config = dict(
    num_hidden_layers=23,
    hidden_size=192,
    num_attention_heads=6,
    num_key_value_heads=6,
    head_dim=32,
    intermediate_size=768,
    vocab_size=6480,
    hidden_act='tanh_gelu',
    norm='layernorm',
    norm_place='pre',
    norm_eps=1e-05,
    positions='learned',
    qk_norm=False,
    attn_scale=0.177,
    bias='all',
    tie_word_embeddings=True,
    parallel_block=False,
    init='normal',
    init_std_qkv=0.0298,
    init_std_o=0.0298,
    init_std_up=0.0298,
    init_std_down=0.0149,
    optimizer='soap_variant',
    learning_rate=0.00495,
    lr_mult_up=1.03,
    beta1=0.95,
    beta2=0.95,
    lr_head=0.0146,
    warmup_steps=200,
    schedule='wsd',
    decay_fraction=0.638,
    decay_shape='linear',
    final_lr_fraction=0.02,
    batch_tokens=131072,
    max_seq_len=256,
    doc_mask=True,
    train_tokens=420900000,
    max_steps=3212,
    dataset='wikipedia_en',
)
Each number is 50 + 12 x the weight over its row's rms, rounded and kept within 0 to 99. Layers, rows and columns count from 0. The size before them is the row's rms in percent of the matrix's.

# layer 4 MLP up, 768x192, rms 0.179, rows 335-351, columns 0-191
096:53 51 38 47 39 40 66 61 46 51 40 71 58 49 30 32 52 34 51 52 51 69 39 42 56 28 39 67 41 62 40 62 41 41 49 57 40 67 69 50 46 32 45 55 32 65 54 38 49 55 55 47 49 44 44 54 44 51 33 76 52 37 33 43 61 56 49 63 63 48 39 51 26 50 38 52 45 43 74 50 57 31 34 62 37 75 69 57 74 54 52 55 46 23 60 57 56 47 39 42 52 47 61 41 24 71 79 38 43 45 53 69 46 30 60 51 40 46 54 49 59 78 63 61 51 50 48 55 33 52 44 51 50 44 60 74 40 30 50 27 38 72 52 23 60 52 48 75 42 53 68 42 42 40 60 52 51 54 48 49 42 50 47 68 56 59 62 34 48 41 51 52 75 56 38 51 31 57 39 60 33 52 46 73 41 50 44 39 64 40 33 43
099:57 55 53 55 31 53 55 48 63 59 36 52 30 59 56 37 49 40 47 66 43 55 56 46 49 62 38 47 61 70 47 33 49 47 30 53 44 67 64 55 52 52 62 34 41 50 44 53 52 37 49 48 40 60 40 61 49 52 46 58 50 48 19 47 61 68 49 64 55 49 50 50 30 62 60 44 37 49 49 55 38 85 55 39 60 29 22 52 67 69 50 56 62 46 19 54 47 36 56 45 26 25 59 53 43 45 39 42 53 79 59 75 52 50 67 39 37 43 24 59 58 48 53 59 55 40 72 73 51 37 45 43 30 37 63 50 34 68 57 56 57 46 57 54 50 47 51 44 47 56 48 38 40 29 41 44 63 81 48 67 46 49 69 52 62 27 61 45 46 60 53 52 71 62 43 13 57 58 43 60 40 76 46 47 43 50 40 57 45 41 38 56
091:55 41 47 46 47 33 36 56 72 62 45 43 56 35 59 50 33 68 63 26 42 78 65 33 67 70 59 55 68 47 49 50 47 47 33 42 66 48 51 49 58 51 37 49 45 42 67 46 25 48 62 59 48 26 41 56 64 43 64 52 52 56 52 60 49 42 59 52 61 63 67 42 46 33 55 47 48 71 62 34 51 52 61 61 63 42 57 30 34 37 56 26 47 50 59 54 49 46 45 60 61 54 55 32 37 50 45 39 75 38 56 45 63 08 44 55 58 51 30 49 63 53 63 51 39 50 53 63 47 52 37 64 54 64 61 62 39 35 61 49 67 57 47 43 65 84 46 69 44 59 45 63 55 52 83 59 38 41 57 31 56 43 57 50 33 47 41 48 39 62 48 56 48 65 53 60 57 59 45 45 51 76 59 48 44 64 22 42 49 80 53 57
097:54 60 63 54 72 60 44 50 45 66 36 54 58 53 45 70 61 45 31 56 40 60 60 36 49 36 39 24 53 65 23 61 49 58 48 54 46 40 42 51 69 31 46 34 49 41 52 43 59 46 48 59 41 49 60 61 43 61 57 63 55 54 57 55 69 40 49 46 63 26 49 61 56 47 41 37 47 57 69 48 27 55 42 67 47 64 72 65 56 27 48 21 53 47 49 57 50 29 62 58 43 37 65 68 53 75 38 28 45 46 45 42 50 44 50 46 48 63 28 46 69 50 54 40 50 49 55 45 52 45 29 74 43 43 39 59 67 63 65 59 55 58 17 35 69 66 53 70 39 71 50 63 38 52 70 48 62 62 40 47 44 51 62 73 39 55 80 62 45 45 53 54 45 59 33 45 53 34 72 71 44 53 44 54 33 33 49 44 43 38 51 57
098:36 63 57 52 73 28 49 46 57 62 61 47 54 36 58 45 47 56 71 40 37 35 47 46 51 53 49 58 55 64 47 61 37 49 38 32 44 72 60 44 46 44 24 49 63 63 30 51 55 57 52 69 63 52 36 49 59 54 38 38 79 21 32 23 43 38 52 60 56 50 60 48 48 59 53 75 62 39 57 74 59 40 39 53 28 52 36 59 45 51 54 54 64 66 62 41 40 56 46 77 50 42 32 40 61 40 44 33 36 61 45 51 47 29 46 70 51 60 26 47 65 49 58 61 47 45 49 52 82 56 86 51 43 40 48 45 56 44 65 26 32 51 61 47 48 53 50 55 35 63 52 61 73 42 75 44 60 40 50 63 49 42 71 41 66 34 49 51 40 69 40 63 54 39 44 52 49 57 46 35 43 58 49 51 62 39 43 41 48 60 64 64
111:65 41 38 49 50 61 40 31 19 33 70 47 57 48 39 45 49 43 59 51 45 57 49 41 51 43 58 33 56 62 66 54 32 75 44 55 39 59 47 43 38 50 43 46 68 45 18 53 53 48 57 52 32 49 47 58 38 42 36 46 42 46 56 63 59 51 42 55 39 62 67 51 49 52 57 33 44 38 30 68 58 63 57 74 61 37 44 41 62 56 80 11 56 62 43 46 30 69 64 37 63 17 50 46 60 37 52 56 49 57 56 43 50 45 42 59 48 56 57 56 50 58 39 62 51 27 80 56 51 42 64 56 33 28 54 51 43 54 47 40 43 45 49 37 37 35 46 57 64 51 24 59 35 43 31 48 60 47 54 45 58 49 57 49 54 68 36 52 55 40 71 63 66 26 66 48 59 68 45 38 58 39 48 54 62 46 69 58 58 26 70 52
098:51 64 56 47 48 57 52 31 72 48 56 56 45 54 64 55 46 41 38 49 62 55 40 35 62 33 35 68 46 43 67 57 38 54 47 55 37 53 40 49 50 51 45 61 44 52 43 26 39 65 38 42 71 40 48 43 52 55 52 89 44 42 40 35 55 64 83 62 60 48 57 36 29 62 39 55 33 48 62 42 35 51 44 46 56 61 56 61 68 27 47 36 56 51 53 39 37 82 36 38 44 55 61 56 57 50 88 55 35 44 46 32 49 23 43 40 33 38 43 28 56 74 54 60 46 63 55 71 51 41 68 51 51 56 43 44 57 54 38 53 33 58 43 39 51 62 55 40 77 52 65 49 42 37 43 42 55 63 61 61 61 40 54 65 61 39 68 65 51 48 45 51 54 32 58 51 40 59 41 54 50 75 41 49 56 57 32 74 64 67 43 43
092:40 84 56 47 27 44 73 45 65 46 56 47 50 63 25 35 57 38 59 06 42 66 34 51 51 39 49 46 46 63 54 46 53 58 49 78 63 41 61 48 55 50 53 43 63 47 64 42 60 42 40 54 43 53 76 64 69 46 70 25 53 50 44 56 50 51 57 48 71 53 41 32 56 72 50 55 52 38 52 72 57 43 48 55 38 46 44 50 35 46 34 55 57 65 62 62 51 70 34 52 51 56 26 63 49 42 45 43 70 47 52 38 59 52 42 58 48 18 68 42 40 51 47 49 49 46 33 31 43 49 66 38 63 62 41 69 59 44 52 74 34 66 43 46 54 48 54 51 44 43 70 53 44 33 48 60 67 46 54 48 48 49 42 35 60 40 37 42 40 28 41 29 39 24 52 73 60 70 67 48 43 38 53 47 40 44 48 54 59 48 41 53
102:37 49 53 38 60 67 46 74 54 66 46 39 28 48 52 55 59 64 46 38 61 71 46 44 25 46 47 45 43 65 62 35 57 56 62 30 48 74 41 55 47 49 61 64 67 38 28 63 52 59 55 64 55 51 53 71 28 60 31 49 42 49 37 64 75 32 52 67 55 43 78 55 41 41 51 45 61 37 50 31 54 39 33 41 56 41 33 25 35 56 59 36 40 53 54 37 64 41 50 58 63 52 47 32 47 43 44 35 40 39 68 53 69 58 61 58 22 37 40 68 54 32 43 50 54 48 38 44 47 42 54 54 49 43 77 48 65 46 53 41 32 56 50 60 40 55 65 48 56 58 33 51 58 40 34 39 32 64 44 43 46 60 58 34 75 51 45 54 61 46 81 46 61 44 61 58 35 32 37 42 41 41 54 49 73 76 46 47 39 43 41 46
107:78 61 36 87 47 42 57 40 54 47 44 49 58 47 60 57 28 63 45 65 55 57 67 47 47 62 59 58 78 70 50 59 71 61 61 41 42 53 27 40 63 53 44 49 40 54 63 50 47 51 61 63 41 64 65 66 58 53 34 73 59 45 67 24 44 32 25 58 40 35 58 52 50 23 32 76 54 48 42 39 64 55 67 54 57 35 47 41 53 42 37 48 58 68 57 64 59 63 35 65 50 39 53 50 40 34 42 42 55 45 67 58 52 55 60 69 27 31 38 42 53 44 48 36 32 56 37 42 52 47 48 68 37 60 35 41 63 50 54 41 46 32 48 53 48 67 32 74 31 54 57 48 45 65 66 63 45 30 70 52 56 60 60 39 73 51 55 42 55 59 37 36 33 43 59 50 59 54 48 65 46 35 47 52 44 52 43 43 32 53 50 44
101:64 51 53 67 65 69 64 39 26 57 58 48 68 69 38 45 56 36 53 68 63 33 41 28 47 51 76 45 44 30 39 45 34 52 50 51 17 71 50 25 55 52 26 61 56 51 58 72 54 42 48 42 58 64 56 31 19 53 58 62 31 69 39 70 53 47 61 62 55 64 55 47 57 44 33 46 52 66 54 45 40 74 38 51 45 52 34 45 47 32 59 32 38 28 42 39 57 53 58 48 60 56 44 44 35 41 49 41 47 47 45 53 29 29 43 65 57 73 40 38 52 44 54 36 47 31 53 55 45 32 35 65 70 50 51 38 61 32 57 62 47 69 55 56 40 50 63 69 67 53 49 52 58 45 41 42 38 41 53 59 69 33 61 54 37 54 32 45 44 57 49 50 40 32 47 50 48 51 49 59 39 24 67 43 49 50 40 62 44 45 41 68
105:36 54 41 54 64 48 16 61 70 58 55 68 63 42 43 64 43 33 80 43 60 48 45 48 55 53 38 45 56 32 46 62 45 41 39 46 40 67 61 40 57 48 59 40 42 61 71 56 49 45 52 59 56 56 52 55 48 43 51 63 39 32 43 39 45 61 54 55 61 54 38 42 65 50 56 56 39 35 41 59 55 51 41 54 55 56 46 51 65 55 64 57 50 56 57 56 43 51 63 30 67 44 51 32 25 61 44 66 68 60 59 41 41 40 30 45 48 31 44 51 43 37 41 57 63 27 56 38 61 29 54 64 40 32 53 44 58 54 68 64 35 41 54 77 60 37 45 48 53 36 28 59 61 27 67 28 72 39 18 30 37 63 65 42 55 42 50 69 40 46 59 43 64 57 35 67 49 54 60 19 37 38 66 42 42 52 35 60 51 49 60 76
099:48 51 59 58 46 43 72 53 43 50 63 52 35 46 46 43 34 53 55 35 70 63 58 35 64 46 49 55 21 62 26 46 53 55 52 58 75 45 29 45 55 46 61 55 49 39 49 57 83 38 27 54 57 70 34 37 49 49 45 46 56 40 34 54 51 61 63 55 49 44 54 43 44 41 64 60 65 37 43 58 45 37 55 63 41 29 63 38 59 54 81 32 69 47 45 41 44 42 40 42 39 47 67 41 25 55 50 39 62 42 45 62 31 57 33 58 53 66 60 60 35 34 48 37 52 43 62 49 55 18 40 59 47 53 42 55 51 53 24 57 50 56 48 58 57 51 43 63 65 47 40 50 64 44 56 42 48 60 56 49 57 41 55 45 62 71 33 53 60 26 76 57 43 54 46 60 39 65 37 51 61 62 75 66 83 42 25 47 54 44 24 47
094:36 57 40 61 48 36 49 55 52 47 64 46 52 67 37 35 66 48 40 33 55 44 58 71 43 27 41 63 43 43 50 60 60 40 66 38 47 44 47 72 59 63 41 45 34 63 40 55 50 56 31 88 55 62 65 41 57 59 42 55 50 61 49 38 29 36 41 45 48 49 43 59 52 58 57 73 71 64 32 35 44 62 42 55 72 59 44 35 41 57 31 48 38 68 50 68 55 48 33 44 45 78 51 39 39 34 59 68 46 54 31 65 52 62 44 43 54 56 59 58 65 48 50 58 61 36 43 59 46 73 45 33 36 53 63 51 37 38 75 54 32 51 55 32 65 34 59 22 55 44 34 39 61 46 41 46 39 17 53 44 43 49 64 39 57 64 67 55 36 52 36 60 59 63 30 46 68 49 58 59 77 60 59 39 47 45 52 54 56 49 64 55
099:48 67 32 61 43 66 27 47 41 66 45 50 46 38 48 63 71 26 54 47 43 44 55 67 52 51 64 45 50 24 39 54 37 52 55 73 56 29 64 52 50 37 63 42 55 42 57 55 39 62 20 55 48 44 81 73 60 49 51 56 55 15 27 47 54 41 45 57 53 28 66 75 30 46 51 48 35 65 65 36 42 26 55 38 56 48 40 26 48 57 40 63 61 44 43 42 48 49 33 38 49 32 39 42 56 42 39 48 69 56 58 35 47 49 67 58 40 54 46 46 55 49 50 45 53 40 51 23 71 39 47 46 49 32 69 40 57 56 44 49 36 51 47 52 37 67 52 83 41 41 58 45 57 44 47 73 55 49 50 64 45 47 39 49 55 62 65 41 75 36 44 63 62 54 62 60 70 37 50 54 41 46 53 32 63 49 52 47 70 45 50 45
100:44 50 53 65 45 50 48 40 50 59 54 29 55 45 56 30 35 51 65 45 62 53 37 56 38 62 38 47 91 25 48 59 60 50 60 73 43 62 53 57 53 62 36 51 42 69 72 56 67 27 62 45 64 48 45 41 59 68 45 42 55 51 77 33 23 57 57 53 48 55 32 47 52 57 50 52 62 46 52 37 51 63 52 79 58 43 41 47 57 64 70 49 60 56 36 23 58 26 26 62 38 50 32 28 66 48 47 23 48 45 50 60 33 36 44 55 62 63 54 49 35 42 47 50 43 49 62 51 46 74 44 33 64 39 54 42 47 59 63 45 66 35 42 47 66 65 35 49 41 45 49 38 22 32 56 52 45 65 63 62 66 54 71 44 46 34 41 47 62 57 46 56 45 45 30 41 45 67 31 61 48 47 47 47 48 31 53 58 46 46 41 41
096:78 52 65 50 54 43 56 60 43 64 39 57 57 63 46 41 59 31 58 38 62 57 52 44 65 66 40 40 44 34 61 59 54 40 49 71 28 28 38 59 51 76 59 47 49 57 56 58 36 64 51 53 51 66 60 28 33 63 51 72 39 54 47 44 40 38 54 60 53 46 51 54 50 44 33 66 66 60 48 62 34 55 65 55 36 55 49 55 53 23 56 66 58 46 43 67 42 45 58 36 50 38 59 31 60 34 53 79 56 56 56 59 40 63 42 07 50 47 46 42 55 52 61 69 55 58 42 64 43 32 46 44 42 57 45 58 59 62 38 47 61 15 31 59 28 47 58 73 47 61 52 54 45 44 46 30 46 43 42 85 56 45 30 58 36 45 51 57 40 54 38 48 53 35 64 58 60 51 38 63 21 39 46 60 37 58 62 54 54 43 49 57